Weights of a small GPT-style language model, trained from scratch on English Wikipedia.
Size: width 160, 5 heads of 32 (1 for keys and values), 2.38M parameters.
Each number is 128 + 24 x the weight over its row's rms, rounded and kept within 0 to 255. Layers, rows and columns count from 0. Numbers have three digits each. The size before them is the row's rms in percent of the matrix's.

# layer 4 MLP up, 448x160, rms 0.101, rows 245-274, columns 0-159
101:159142133147166095102118128158102126085105113133107120132163123106142148063133074103174114126126142125173164128127091144155154126093140123124168102080129129120130125147115137109112108112149135146147124143124115129113114181099109117115128115144100118168084131080112196163149137130094115135152119139126132121144128096140141111148087158173180142100153116093123132109145125160157091096109142150132103112148130133137157122106085120142141143149120105101122087137100115115071122103140160
097:118114081166136141123152122111084156150130118138112119135129143158132130162135132133123086105120146125122141117102093109082168144119142076129142150128139114161129120150111173095162121146062123107143135094131120102139144144115157152128095125133112123130140167108112132126145120083083097156164097123110167146099109173130143110174153131130121105141159099120135107104142146089183159132084092164157097109170102146142133177118118123158108083162158112115148125132135166154134114126145128
098:090119103130129122102113131146134135140115130108128143139169138110123083123159110176088120098126140151150144124114104073170160117118174097162129109145159135166157095076122152110141134123125158094148132132074117159140083146151133153175123125088107084107135112135137154134116115148146153095180124130102101111136141148122154134134148106083129077122098119157094097098144120133112148151132157114085083140140142128150091122142127128093168113168132113155124128146116112166102159139148139
103:094085128155099131140093087069129112155091190156126152151159117069121104106139137160155138121096114123141127140133154152117151125115115135105139145133140116130124087092124132149132116118103123131145121178129106122095097164108136165111091097138174120148129102108092140119179158075083123134121146126129084159124136124140084124128155097111099096103110083107119103102105114103146104124126097154107174136126114141150102129138146136092158122115115132142148115106134083102149113113110104
099:127124114171170112133147149108163135106082081104078130130151097125090160101116143115111147131155110119095171155122146130152105130149172114126087161095115125178117108156131067089111098131106116117142129088167107133148136105134122150119122144128141129114117158121131099096183135121153155151135177114161105171153153129171167116135144154101111138177102141166111114147110109108118112140107144101160157133139114154083119154122178126133135139122109122157138151111116132113117097121134144
089:144109111093133128157160079183204115144164134145119145131127118110117104145114126117133161119102138161091102114105096140096146130122127136167091132133144099100119114137103131136119130096164099154175133107141115163118145120103170108115148078111114116137162162122129158136128114156118126133096151115110112118106135156138103111146132174127084129152172093137152083121141141129084166157111094124119137099111141086132135114142077091178128100152119141135153123151128156157135139149171136
098:072151147172111162147107153113117125178100108089146116141131154125148139141157142140146160115092107099098114169162116141123136135153120142085129091116144135099137132130102096130133159080139098149139160157122127127110122119087102131157107128102114122143119129102101157111114132090099142094138115155129145154180129113135140118156137105115099156099134146115166140114113103129104159079146152102092091096145097150134157085078156146091094137148104074140129098124138088139109119115111111
110:122119130110163094111157140139129090155084139107159144162124114116097088152127118122119135131094097142089169119096126126158143134111104099158132147097133141138136077147143105139180160117105096145106130180176179124129131135181115116140149121095127066152137174167093114117141142140119131112122130119129135113125126120102141112151152122117167143130127128121097177099178098100160112110096126131073185139148135137116136122154115114121161131115147109137163132113133113164115100109167113
103:146138125153135123096172133145121150138155158149065155142131132119107154166143087117119123129114110081159126130159155189112150101108144138117141093101099111129090141097067147130128134164126119097111144123116144137156126149142125155175118104120162157121103123118083164111123183100136163116116098133110110133111139132136135140120138129142126139148151143124106133124212141139128167090093112111120155109105137152151120095122128130144125091133149096100114122162143186086145117156100108
109:114109125092126157123103110149174113120090142123090080128154096158088131106092118084102119112124129127128158152139144142130146167092163117169113151101150138130126133110113124129118147149102194099096126129146145091131137120135113083133094111143118136119121136108138170102114107097164147124068129104150124166160096108127104081132146119145185108105116146091107144148139112177116129147121164119146095138130135078159097112134136115114133143163142110162137100132135120150158088134165105
103:136103107123124132108103122128172094091133096107119148188134143079104170111104104159129105087107097110149104132132175109121146086123111108086136107122120092103128126108111122132130093119144145107141095153139188144113084120144147097126153058130137108153085146140138107132118100136141122142132104144110100126144166106140114152124113135099086154155129149167153106104132108134092133102112096104109140136165083098127118121125109141156151125130154140133172138146135121087109082135094093
104:097111115123127142146160155134135137173089134118124143112195128137097152139130188164122133182107090166153148139130079095097139149101112121116133127107134132122115107150175121105123122125134132165099125159143129138132110136138143114114088135109120159112134134125123107101132087084110136136178153103141165115110120164125125108083116122110093136130133131108120147162116170116164129151148114188153139081091157091137099148139144128116133079104125134180109125112151087124138112123087156
106:115118097122107139103116152082151121139094160125132095109087161147094177138094142155129100156141113120111111152105140172105102139112137130151120155132144141117118128187096162127129132117137133130102131168096137119069124124146149077166112164129141129115121155145074105144120126114135179121122137183184119146137143100123157093127096142114138146101120127090111160089121181126134115155129115131172170137101130115126130102147163126143137090119082141115117151158090107133131120153100135
117:173174177097147124128072115099146111146066162084092097103129086089136114154124154129125088104142085139158113145123085119151138070121133129136091153159100143147105131094121129098094106114118151093157174158122107117198116109128132132115103131135176119146167129099145126138126118128154171117119133069121131153122104116153122121127138165120131123135144109139104131075125147148141125100143120135121120125112108111104135091112133159110129167104136129118150130142123134120132140158144114
099:131135116111107147132139108100128132150157106102157112104157140125151118123120156099143072085110131117131118119053115152116175111146102143083119097141137131164131117109133151126138127153117144113102155127133138153162106153138097143127123087090142137107095126182101100092088134132151148126098135096109139100144154102126082160106151073136080104131132152146168126118115124139116146098143127143069127133124146155149139118118166149115143144180131127110100174097167089120157137115107095
100:133128158121175132128122115115182110143121108132127134143093098139125117129105139139182142102114146098121115113122168142071105138144090195109113171175121111133103124113145138151108103169088122111145112151097150115151128115126119092148121131112118130178098123133089080108138142158134079162152079142091133145164151105158113140130127168154152139129111123173127134115151094097125125148143085098131142120138122095130102116119111120113097119163090130149154130173156121121129103123079139
097:096107151115101123119142115118118132116123142153160098167116128126141164115134118160124181118141119112155143119103133136108122175112130162110077137158116141124121082128136141127145096117104126122084110107132146141130135169114145157149139133134129089114143132131145109127125156138146034093130135092107144080123122136136123177153128120093130114164132153119074153136065077156112116082138122144123141119100111093116128131124138180087157098129133159146137150112140071130132141112139176
099:141129111103111123105130136174142109169137112175106128175109130117130152121113099089130151112102109131139095144124152161145100111129161108097092157134152102149086141117104120097123147154140144136115159114114105155120153135120155094139105175127127130129113091110095098113148119114124132125105100115092075136121113110151170136095148183171135140100097135113099124164122147077126077128127099136125156155157128138165142152074119162121155096083183103107138130128108091123134126122157113
099:162129089129161161138106131142112110147155122138122140125109127122170124062171113149130113106159107087123124102119119147160181105112188192137120143145158115094117140125115148133146141128124145145086102138138104115134132132104119162140106114094144095160156114107116123142139132150080139116130123113077117106117133092101143164172150132154177092107157110136128124138125146159139116143114124127058132117109099115160109082121164152126095133083149150099139142114125080107118128145134156
101:145126169080119175143119160160142135177107123165119124107075120111092144092101131124091137086140116142104125136136121121115140125123147131173100113142164146112121115126094099159156127140146086114115107108115089122132137146106159101124099181124094091130162164123121148157119118120120148112147124111184129123097155101125131117126110136137149116117099104107113131139105096148119081134171133164114140112109139124157135111106132166150080069179156142133080122162112097169119118152123130
102:135138131127107092128131106133110127130118144172168114151145112117108132161174150153147115160147104136076111106160114165161161181090161081146118084082139144138075102109145058119144146110142156129102140151076124087117100106162139146109132119158104101109111122140156103120118109147155137118134120149105133140118154118120161138109178117150152122131152081126107155148168111095140105137136132117124120090110109165112144120109136126169081144131156149126147119091120137131112164129124114
101:123123120147141139102160114144097120164132112159157120121120122121180140138117119161155172106142106121172112107108088128158115141136083131115151114170138155125136131097083127134096148095178138159162146131111127164133129143144138138092078130138131149088176095130111091125145132157068192095103136143118149128125150110143110109133118160117184135120079158101135137106170096131125101164139098141112126148088134131142119120097109126110148148128124104142168144147087117102122148110094112
101:168148101151103166162115101115138163148177123148133111141143149107166145147136140075112116136097133142095146134085140157179107135122097125138128102092107166082144138127136142109114117146117154175135140110097143137108114129104099134144088188136122157120174147114156163115141157180100122097107141130121137160084127160136126094118128122104133117132138121141100119101130175121154134114113173167155162086155117151117147153134139112125158153127134128092106119123160090176132118146138095
092:112099122133134123163124106141103133143162141145162141127126169116086148170106126147172128162134087107110154151149119127086127144126122120145139131079111127114134133133111174153119143145125108119124143093125097186052131122083113157165081139142115109103151133097168126097173132147146154124129113104123128154096170114100116133119119164155094143098143130139156132140072133104155142129123143140146165143177114098153105115143136133160137114140150114186169128151120146138118125162137163
104:124112123150119138087127125135111108119160111143130181126079088108092140134083157164113144162129112129110113138146120085095147091134122143166095149146136143123112131135184065143113116124156146172142137113138127111109137152127127114106137119116149089136100120148144139097119111111140115149124094141093117164123103099148102076148134135143121127175117107180145121087115147113142152126136113174072079143112138115163166105107136140127093141125177121126119121090127105171106082110112125
096:124119088139135106151112128156173160142116156146136113152161132180162135086118116144144168133098103189105085122119152107171099100139136099149118160089116157082160118109117175098158137135119146184112164122123152115126169082122129127124144097128163117134108113155127092147104117137094080106128158111112121140135120082138181132132127162149112132089129106100131143128147117100126155128108154149165112094145125121141107128126136127118154095130094104129104136163078127142127149107137141
104:118099101138125140104131132150105128096073128128116205103131098184152114165098132128087172128179130134150149103102139138105153138135103147101111140150095181125110121127130089115117137131143139128110134112157104145133135098117143121153129159085166128118115117126146121139099166137135146064132180102155134103145166132179123115112135146147152119153138151141134103088142134102092126115188127126095106116141125121136088127114135104132116153142089129133104102113116176074138149117126131
101:142156120110126104202090121093132129130150095110094178133161156136126085107108118069094114125096100092144150082149117145111097117124147145155162132140119106108128113134112160144113166132140149140128168128128106128145157146094120125086070125138128132169163166117080161112096149135101138128087137132144112135124085115142115181109130160106135152122112112123147106096143152114141126103102132139146118139131121144146179133133103162159126131122139162116153107107140110160140116142077092
096:100153152118165138147165138091114158131129071164133141102122145115152104130099133144126149107139146145116099092099153135125107142186134110083150175132102131111109125071128113120135153154171117105148135128150099178102110114113117136129143150139107114088130119107140083137070125160123150117135138138180141123134147147104137122135113131113135114138083135178125121136142132123117099138118093089137132110111080153127108143141166096124158135092148173094124124125155183168099095115160102
101:095091137118117139161102100161155110125110116154129092163121122150136084116137152098087111141113077117116107142115157096116103157124131166124094143135108114106137101114160104122130147143104073105120151136151155117090160135133131127094125079173148144137103131126117145118124179157144141126162130117092108107157178157093131126152154057138072129144155119117119103172129125143119106140142143128122156128120114105120123137079121137143099153162145104129112134122148110112175117163183114
# layer 4 MLP down (transposed), 448x160, rms 0.0876, rows 245-273, columns 0-159
099:150149134095137125122132123130120114139117093115149081166163166140154094100159133109105093101158112129110066067176138142116070120122177163134158124133109137096183145117113141183139121138140145164120105086135137130141183116130112151154151163151136111126134144142150117120114142138118122077160168130127147072153112144136144112104136125126098131132161131111107137102094124127125096120133127092106117102137107160114149138135154140116112161121134090114163119166117141141150101139177120
099:092089167145151095133125113126157126103132156110132148120138141086155115119147138151137126148185121126088125096129160141187112144120121130150103139128107149089149095142118125179137139069132144167143168153113157153172085077124103115108129148103192099125119116108135104138100132153082152164110156155182110110099124123150132133145125142151105130109119119116133110142131112141116079093102124131110146163103127138145114125096117128108136130100100084130121119128129083085104158102133116
098:109117097174117111108136125107172151128149141155193140121129106102141144130103118087127122104108136140127081088132105112141145095167088113136135142123140122143119109139119149122092161149109081120092151137156130105148089149090121110092118140116109138114120124141079125112115146134110080111117156157086140147136160090123131161123105149110120117120115089093111144150148089147140051091113081105128129140138108107115172154115140131126097134096143116148100088134149130150100096115121079
102:106096154100112103109112127170120103115109103091123117137165119167157104171127159102103123124105122127094119107132133100157117106113159135144149104130146120141135136121148104115119081125124149124107074105126122125123161109143120166110149147116138159105120122164157102143091133195119072129145095087133164115150113145101141116124126117143136117111104117152107129151124122137115147121086142106128113101134120128102147114116179105143161164111101055153142098144091136109197084158131165
101:110119136113127125128115151095137111169166106160146096132126131142129119123115074134112104146092115096147160139154139110188151125123101128080137086125125118118099100098119132142144100125152090167124170098128102107147139120131101165120119142148155121131163190149143173132126115100150106120134091162111091113134152144085138175152145161118110122119127153118108152087148102147178136105111082174140152132146111157145126139110108137091129145094133150104183093159101109147115151136116129
089:107129148173129120136111157079083155154115100140141141096159080117136110100129110094123109152194139150127101166105119136142153157122113143090114121142139177167131109127111139129148124132143097131119151118124147145138114152108146141187146124126159144113127177151132148135121104139164126104130100097158074167124114132178148108113131149145154126081147141118092153157132110085185108181154144143110117119152148132153134102127135113123137135117149147089098070134111127134091131101135125
096:167094107066122115125152122078153137110111111178160114142107125124127130090105113147133138121170144169157138101118136147098136149149101146099131123093103138123087092156137117157104110156114116093109123107115156134123166166110142127130068149093135138102147119103146093124139117121089159123125100128126127112114135091110122107104109091103082158133122114121133125091130148164113140167128093118142100147151087134139136132127104115142126144093151110110124133086155119146027135118129130
104:115105110098082144156122159126120114137163135111132108116133100161090108112147105136132123073130145176127140135139147105127153104116129116140141160137109136129122103112127106154119112164091174154147132146121113100144116193124153110112137154120114134092140118101148152138153134153165145093154135114114067154118082122085159159147124117120150132137185169130131090139146127124151113114197154103103107092126113128147141110116117124140130173122095085073160095147134121092133115164139143
106:095113121149108143147123070139102164135107065163149125122128083122152146167156128157120142139107159134139099132115125125137129146076097120114110152165129112142134158161116131162129109171128135134168144117151178153134128112138134147162103108093154110108121120130132156112085091122119123070169187119123111150169128110122109108148110135120128131109097108184095138128146139116143121155147096129131126121146115116134151103156147119126122145150088079137187119134123112092101084140156096
106:141119123138066076131187097118122153087093122120164168131178124148153079181091135146169133101103122104128129121083140169100171113123133104143117123103139139131119079138131110134125129111095101140145154131089128150138092093166161145115134136123161134164128162118142125105116126145082125107122102100113154151137132156138155146119140140118175094139150132118118107123108153130170100124139093122115134147111142136158116078136156138097140133082145147136122088095117141089106140147135118
103:084121120131183118108135113116132087104134124126069147144139133196135165125147130137103066115138128126112118153108123097085117110165130138122116147162127108101161104149137103157137093101132111133131103126113089148136114087094113126104109132127132136097099129133108135137133124111176105174143140140072093135133113131091155135087079094147120117147163103153201163148128123098139125148120125121119154146112189114121167139152123105135137125093122105123105122098153147112109117113107116
105:141102144193106136162083118143124146130172114122127097144103108123103146153116127103192135139138114103125154129135139121116166122165131113101137114150125137191083143136116141105126107113116136137096149095152126108135110088176145105096153143133107101137123120130105122098113151151098104161116105096180117127151161104151125131129129130135154114140149116126098113096073095169108179133137153110112135135164147123146090104170125128119093145149170147117103172115119096142111129130186107
105:110119113115139178118122172140144143100136095133139149105140114096169123137163122104102147108092091115147099151121130133144118163129127130159162141120137086145109162119094123103147096142105119150107078139134116088181106136148088159099154120127120113106135071114122094120154114124163097144157118087122161127121099159141123160082121111118101135148122099129130123108159136104075187141128162160109146106127165137192147136127129101109087141138149147154119153161163121132100138139134112
114:109127149143123121161148085058103152123152115103117117128119148149131121111090134141118120138102133102131093102067138132136140126144142106148134149133096134146098119083149153071112148125103153147119108109107123142137139092166077180165110127140137153139113094152142180125119126151178128153130138094092155158099138154127119108126167138083113128124096109136157156093110110130142117115113089107129134120135157153164156117127100149100115115123161132121093051142110132090133111139118096
096:148120146060111076124097158145106129118104113097141134094120152102094118145135128157112097148117148105114119132107167136134096122133099113151134032176156135112118149157133109053072135145098116132136144111141153161111168162144108102137134100124151110089110144155107133154111136129138142138144121144136109105141094126113121151146160098119146158089149143120177141095127106146126134144109121093101125140120123166109125117100140123121099114090129143109150092105156122101104110146115118
098:097115116134152156115114125130115142140117143101127192074157160173122162161146134084147134111129132103117129137161104124170108178119147132124110134180116137160142140122130142099154183112113166141128122183111133130178135109119143103136112086112158144144144140129120095116110126139164108130114115128154155114119105135144150129125132095156134144127112143158113142119138097080129127131150179102116098130101167145143172138141099100142119108085115157156106118142112122171172121056107145
096:123124102163151121139144135111151147126140123131121108099122100158131117177122104147153150115153112149101069127153132150130113108087147130135144054094108123173102146105117111107151140140112137123150158123139116117183140126126090170177109141089099192147152122167105132126128135121176133153111126113136125133107154129094156110122118159131156167136112129142113130110152154126141088142142104146145110153150148111115164129080130072112100120157125060104098123124115135094111106164143133
099:158125144133185103080124127129176130069139126128100081137108136140088079136162138116103138156138133112132131110147164139083148144106097155129140127172065134100127138134114134069084149090118085108121123121118173117147126121117131129167104165115167149123146108148112108135127128116123162108120168096167155088128130122107113151118143102153127154154127119120110142111133143122115165087092124138107158132068162135113122123113128097124087147139079138138113113115139138158124158128114121
099:174124110118148126138148148157143137119093172135092154164164146129079140131153111183110113153201138104129148126121137138113141140155143099112116111111153151132154158116145148147108153113125183137129181158132095121150132111112136142171121084157143132092099146111105122145126151121120151130089169152125138094121074171118129153102130144152095136072102160122089150099116127123147140134131094128146127094113132116130106123162116076140136112114129082122130138120099150119158101096112154
101:177180098168093142136090134130126161150140144155107118167151166133138109145201137131166181113136162132147154139148082134135086122133145121141146137157130117085102157126158136132144101170099126118153149109128142146126154134140149138150128128123149120158163102107112168112130142111107147131107157137139112156078131190117100155098111096140114134116137118113133124143133151112085161096127149096144117130150127099141124144169128106125149111112138091106184122149086138123125120171093147
101:107084116122125134129117139066134141161152114105117140182077074137096225160079108144107117122122135145140123140133127138170131100101105157106117102150138149136122131092124123129140143118107118098126117125150142128159148135121151117098143141136102104116116145107145118154147126150126127170107110111138143162170115123153167091127115111170134085130150105159130135138169096122157141124143141143097186126138135101123079117149152126100099075119163163112114129112137133116170113130135132
097:144088110088085170132132191142137133107156141109114134122128120186114140109169126120134125132089140096098142139127096120143134141068139119120139149097143128087176087157126148112146125160137120101102129164162130122105125116134134102139141172142147124123133149125131166153085147144174103133143113149137176119146102128133121148148127125149142125116149125121132148191150141155190133147140188170123134101096139178123079099135146134118097117128106148137126125086100125136148153133135159
102:128158131102154145133129127122137085163138123147112140105127138153097077126177163102132113149122102102136123111143086113074115122148148160142120109190118112143092116135109133140166116118147100117097123145117149107136171117137176150143138109146141150095138084131162091107127125090147132141147127155156148069145134142127162134159138124127133103085109149132127152143089115071143094108170126095119101138069147111149095140155092106147139120090136133130152129118124135079136156151156156
095:157159095158138130121085095155116168154155114133116124128100137152119164125117126096168135098143177145152115083085113153164139158114122113129136099109101142136156118113123120128177097174179106135164120125124166122122118117112171114140154082144084136120138141156143123100147167080117125137151133156168159130137115124105133140141133106145114126138105134134093106131180125139130097111109146156120072114128166129108105125158167149144081150135160135097098159143102097136161109101138130
101:117128135117089109158152079110132116177161139135117131117087169156128139126137112094111134096134160147094166177126125105119120134175134127163116126138119142150142140133140095113081130105105130086161082144126094165090122121135111130153103107128160145128060108100096081111119153130109163141116120105112132115093149128130117118127128118099115101114112131132159144105084149157162139150106153136142132163136150111080132166156154081166107139159116130171153089134151106144119089124118153
097:144138126126139109122107130164086135105117099118113127145148148103073145110121103121127153095160121128102158132146119130121115125151129084105141111131164153095101121108109101161090095111099093133111183134146129137176113178119078104143165178157129151133120109154134164159163121143146188106113104129125135154151120158156130131110121093102181115183076137145105139127127126108128133099115106130137114152128152167122129130148129138134126099146113120136106129092136143114124156120078058
102:127186110125121130139146085141126125169151168172127127096135144113166178143125122107125118160115117108120160145126126159114139122160112073112164164068147117127146124149146103141152130074128139131146148145113129108127127143128115087092098089142165142130119103117117093116106089098139153122129104106108118098136124123075112114119133093135125127135116089117101136161117134140146116135116091123095115180123081147104118104143097148120123103129153082094178112144164116172111162081132128
104:134098154124107138126108130130126133136096128132130140116132119125156126165152150098083155128138112109109138185091089127109129135108132072126155110109109124133127145161164114105135157127115138109174112113149138134095094100127087199116139098109141138139144128181091113125103093119125078121117136116145155150137122108103127146158131082124158121129159121171138172095076149103113135184105124132140077116115153124121176095105147131084108145116123121137121123112154126117137166073104160
096:079115139155138094103150144103101067112144113148117122131167114134125128067159150119129129124145102129145170132136099109195080171132133101150126102125127139158158118147155151057143084184103124099130132130112138098134088105117092109095147161114145139127115138163128136177170089159143092131168146137107117131142121118078138108108119157109096142146122115132156126170106141120121176103102133126124118105154127136139101139143124148132119092123130113128129098120149123121120122087126129
# layer 4 MLP gate, 448x160, rms 0.101, rows 246-274, columns 0-159
101:146130148107162124149127177145128086113118108115127129144122148138110119095172134125087137078099147146156151084124152146136145135141132102164097135154159152120131123146086125136154118143140083149083116144147173105154151144136075117133148134116096126121118118139135105149110095136103123164111076126124106140120131071152106098163069128163141163165117100132113126151142099131142117125104096148127119107144107128159121141136142178141105110115183132107125140085165130170183163123121117
106:156102130131176137145164104084122111131138124114112145154129133132132143103142134090108152105125162129090164116150128127116087143097104157103145161108078130072120147129118150135125127117109151088129119088155137096111127133132126114125164119167155126114157173089108124126146113110057133125079123144124126115084152158159141140123101131129099104096076129132149148102137132132111152136150135139130127157160050104082142150124111117142156142088102147132126089099109179155115120121130113
104:143086145129136086147101112099183143117144170166128145110161139116126117122075125133132166067104132111129134120108132151128136137046121128095105143188102118109092124161142115151113119166123148094131098104162121147084128132121121129149104082133159115113127134127104123080132121067136086100132118109114117103143180107114122127156129123143116122134146140144136114097094152125147122125150155114107112125116165144111131123110144112100114117166168157140164099147131102092141110117172112
102:140123101135183142171150110145144098129157117163121107109134140163092155121151128111154111121113134130127121114107109137132141121076147091099130121108124129146114134115109136133169107119191108151121158149150140093141130180143124095168102158136138100132157100149166117120107107153165084154111136122101118098123125125080128135141080121103120144120157145129144174137135128167144114135093103138105129088116142101113165136126172132123098103164166153165127083167139106120094168100093166
088:187082126108147106122117137111122133081114071122159069131161124133144158096159064153151122156133105110131141114107109089153115095094106119095100121137129101124119166118132151128160197150130123160124143087175119113132104146071116117119126098141130131116137161111101071116104120109130117140133133124148127105138118147120154107100117104100154128105141173127131136145134144131144118130142073113151097142131114156136157151088137157161137133157163112096123161132108129137154148110138151
097:138172109153134158139127173145175114142141157077160147164094142172121154109123174139118085134141137107117147160079094104131144099150120148158123156165157111142124139132148162154140126187100181113121085162159129113117094140145157147132113145123131127128139139156180106133094173126126129157148152115147094127093138124071139103157120121160105147145153144093111123147105123123189145111110126109135122142140123110100149105138156118130160113139123142103140161129105128135145124135083117
112:161153118113156129133141191145141111131120141122123116123160138088081135144149129132149139108092107163097125108128144141114127125141163055096157147129123104084109096108132123141143167141137095151119130145168094136094162082120148108122094106111110136132150132101099095134164118123132140131137119125131142180142169115100105152131132119169144135130100187092210143098097106106156125127092117129150132111134123125120156132130137122139134113116148152116115092135127158160092118086171093
100:129096101199126147113092124157134146176147186086184110169145157122101096119147058167147125131117111144108145171072103156126147148172144127124155157129106116122144113121145120122157128162110122123102130137145113143142124112139117119127136164116103103131144130124119113128131104172119103089101147098141129140139149141157129141117157112085102128118144103126103097145106086088113097144176118128099140091123122127088114136159123154113108112160117171103151124156096119129108121115114147
100:115128113150109094100163137138120164138142153128109131183116156128092111110149117142115141101151133162121123143098082153105170080147086121119117135163140151117091093105126120170102145129166125129159153121135137133166110143152165144093102083111151161148105114110115132111110105115092071115116139110119148134139168118145174147114098123095106101142107094148132101174106092108177109143118126113113162148109129144077132111144127150124130093134115167106161128101090115126141119141177141
104:087145111174119129150145137126123162160142113097115126151128156086084139130127127134085130084091097130146097116100075116140146126162134129125136161142124085125118109143096088182175121094140121118147136132144135159120127161127131109110118121167147106145094108151156127116163108103126123156079104079112129129102181137096119125168090148097118147133127126142182118119082156142148121129100122157139148165128108125138154166080114127150125083089119166128142144110149138124115106129101119
096:099132095132090165159100161136089126153121054103133108144109114119138105181129122107180133105140126131128081158099119135124132111168148085172143138138089092148137120127126117130145099123154108132135135115137126137151127092129126134096169130163102136122165164156145126122102113137105123087119095125116114169115127098101166109155128159101154130131136122132168098110139138107152174136118132088179165106154122139167141128102134086132107095158159136090141124143076144124108107108145122
108:137132101086099100125109156112102142099091135128099140155086189111149144154142117103082141139149130151096172131086153137148135130124177106154125175146140139142119114124112165125116128136146109134085098153105116142089154117119189134128119156140152155127141130111110110155167120109109147134100113130125074147085160091138113074117108196163135126129166117118121095131131158160142138106125113128113105118118145142070120117134143088113123106095136125139132115117096152137131082127122145
110:092115150090102128135110139167105138115101115126131100159145122099099133077149162113151154137155092121058135111121138150077097132123107132141126135120122169211109134138111179155102149147131130114151157134108113140148103165124146107128129133109104128135123162128156153135161130157124098109150189146130145143100155146148126119122142144142163119146126134155132118106151147127093131142083112118125115143140157108121165130121154151125122171144178190143124107104135163132125121089145179
096:140138119107106137125130128115110125153098138120132062122159130169115108116123109110116124122141134133150126089085103150112132120173111135146121145116147130132104078088126165115137157135141158162110106150098132120123151120099126133150105150151102136098113106146125106182103119118132150099120133082104096121115146166197125114102110138132093149161134078102097107155125142152097130130133144136200116151179123129073118151132103102132151156186154154141154133114135150171107140136091141
096:119145117095141149121117115088108139105125107113130119152129117101119143142106149098147116094153157129116125087159127135115156095086098144137175149142078099127125129121102135136110105162144123138104137123126108113128125105088136157138130114141150116116117150104136108136188134126151096139077125125085116131127170112115123127158140156152151098182114159169169105148149172160134131126126138143117126107196154127131130179134150162166049107132085121118136109190135124159147119135143145
101:083107087094137156099124126136127149121146151130095092139081113157117155122103138162124151118142075113114105163138145184112135106099115129110117123112106123150131160148129104153135094173128145114118083091115132110153125082138096127143084121132096143106126149167079076141173120101138132110135122116109148130143153113146100134080110136129141134166103123152160157124129166168136119146148184128102146103162143121168123158164134167129163158127122109157111104136114116087138122148110113
097:105148119094131143150126146133131142155117123140187146158154095156119107080153142108116095113115121116139134092116107133152142149121129156136096141160111128163154162117136118130111110156111117104113113124130139165128118131134120149097146126140173090133148102129167145158125166102120113102105088138165132169193148142103157177132082123120114143071123156155176129164123161125104138132154096153171145078112134114111124167105167122089129167128152122108129129140157152132160157165108113
098:112127106152167123118079113095122142088104188132091121108125116084107154139105142164093156134100090101110118093140140122128133114099148109135121129143129112149131140115116112161154127117098132135141150161146137196086153121148095092149143170151160121094117105104167178130140117132137091178123124112131204124099146126108103110153096121158085129133172143104129111108137135151134130090144118120119182134155151135104115130110122123116112095116143161126149119131113128093131102166131153
100:113148138111153172121048149135139152099130105121118139103141143108083097115123108146146101126121119109151106106136160115140112134177129126146142156092126120116108119105104120113119150100144084114116104094119134127117133125136163132135111122142140147130146124140131165174146081184117129126136093127134111108122140104082105150146118176106185157124080103183161121176092140140115150107110155125146146098079127086140137154101126150159109094134109117111161124143144114154151090119103091
097:129109116183059149100163084126133119101148095140107159151126112127137107135120180113121138106128127165112110087145108122088142169147150083161125129113152146107104116120113136181155106119141149125125118123124102082103122150087149118094140121127150120109151117116126108099124099128083111103059116119110161132137161129087160129114128134118149118128155073126134134144103122144108126143124119115107093133138095135119176137126127142171121071122108110123163141086106106171100154116112148
101:135123077118136114123112179128100143124135079131135094106164155140116129163136167140103140111137154125129057104128148130144134135159118156091129142098124141088107167151118119138131125128124116140141148080123147118138143064133097132106113102116142129139156153077062128117112103109117120129141100120151104099180143133137129146141112131145085130130147167118110138134158156162153090148123152118163083103122122151113108135129151102117117082120134072130119133119141156184159149090139162
099:127122135097141090080099133160152127127147132124153100127155079107126104116163144131167143083084154130111129126147131116111176098186149112106136149147096115116142130134100132102165136099100096133161146163135135123092095133166073113117133158125106092138135098149127142122095111130134138137085118182118111127154146137100139085138182131151098110112125109141085173114097162131131103156133103110139091113135134143126128101136125125147103157137169160125128090087130174156119155117121129
092:164168122129107118141136160165095172098143157116108056108134173079107166191100114138104149118123147156141135113115112164153138157121139101122110112131135144114086109158077134109172162155114161078133149105123157167120097116133132130139151138126141124093146107128099116127161117115088145113121115126123093132124149123120139119125145155144153139112112106112103113137142162133122098174104163099125102130114149133080139081130130113128126114147180133102134143125117133123099078160151151
101:130150152094108134129118145093133151178150096087115138120149143112106108145124152132132200102116137079149138161132117119111140155121119143136107145143111127155160120105123117141156130093143135119149085156138170114122130130216118107130135083090166097127103140120132119108103129149148130119092121103136140159097144127120142107107087145134103068107147163123102137164122150177147118115146116127143093128092104125094153171127166146151132087121117126172119127127101122110111161085135105
098:103103092116114123179148094123151136143121094151116125146132109134099152135082070106125116167126134138113134122120137091149079134156145093128139143101076118159106119099159150173165099135130110106102123130184151106133090113122122139138165158123162151127106160121129130126140192104162127125145121137105116126129154094131139131137118143136088106128091131156147166149095090100115133149148126095088141159133108116136113155176142061126112142133125181123118128151120114124148128097119170
105:129160106119129143140089159143169088140147141145087110162123129139115135116126129125132142122108074117146129131084117110157129138091171129076139154112147148140101134136119155132117139156120102148144119092149116135114152144170160099105107131102170109113155127126135143088130142147106093135135124099154116128137161182126124093106087117184123111172127117143172091108142110134141092165096134176130144141148128111124130121101128102130151059175151120165129155110152122162142110146174093
101:141117125105175106150087129103175134133109136126152145174118140137102135143138146134157109107142150142145151149130148124079117135126119078130083100092133091076158139139158092160160156117096147125122113094169116169146097127123131124113104148111147137082162134112140136180161130099122103101112163158161122150101092112140156155158130121148118110132117141162114159120139174116101155148118153135136115132098132111090159107124109133113154083109094149148180123103121140089114146081120137
093:056132125087130116078154160113101128148120134158169112138115118080115159113144149111145098117132115143157144145131123067117097134113145099100114108131112138133151090179158117134138143140104169137117088106139066101128114097134113091135119139149145119115147142167124136154135114140136151116163150127110127122068084141115150111113105180119135115154110122114185112140117146141121116093101146157145128094131077154107163143112152135158140133116122132121144140155137174138132067128121129
099:088085149152151121174117158134104079106140131109086092119107181126108165149147132110103085121180137124146148148137133159135103111089128123111118150116171096154093095083153109126081158170143111142154112151118129064133149137111151128129132109158130162127078123129090128111155097107134122152132142098135156134104132125129124151160097128128130136126126116100129117136126133114113121091111086078138157146109072160095130166169160126136138105114122135150117118138138089097136146127142118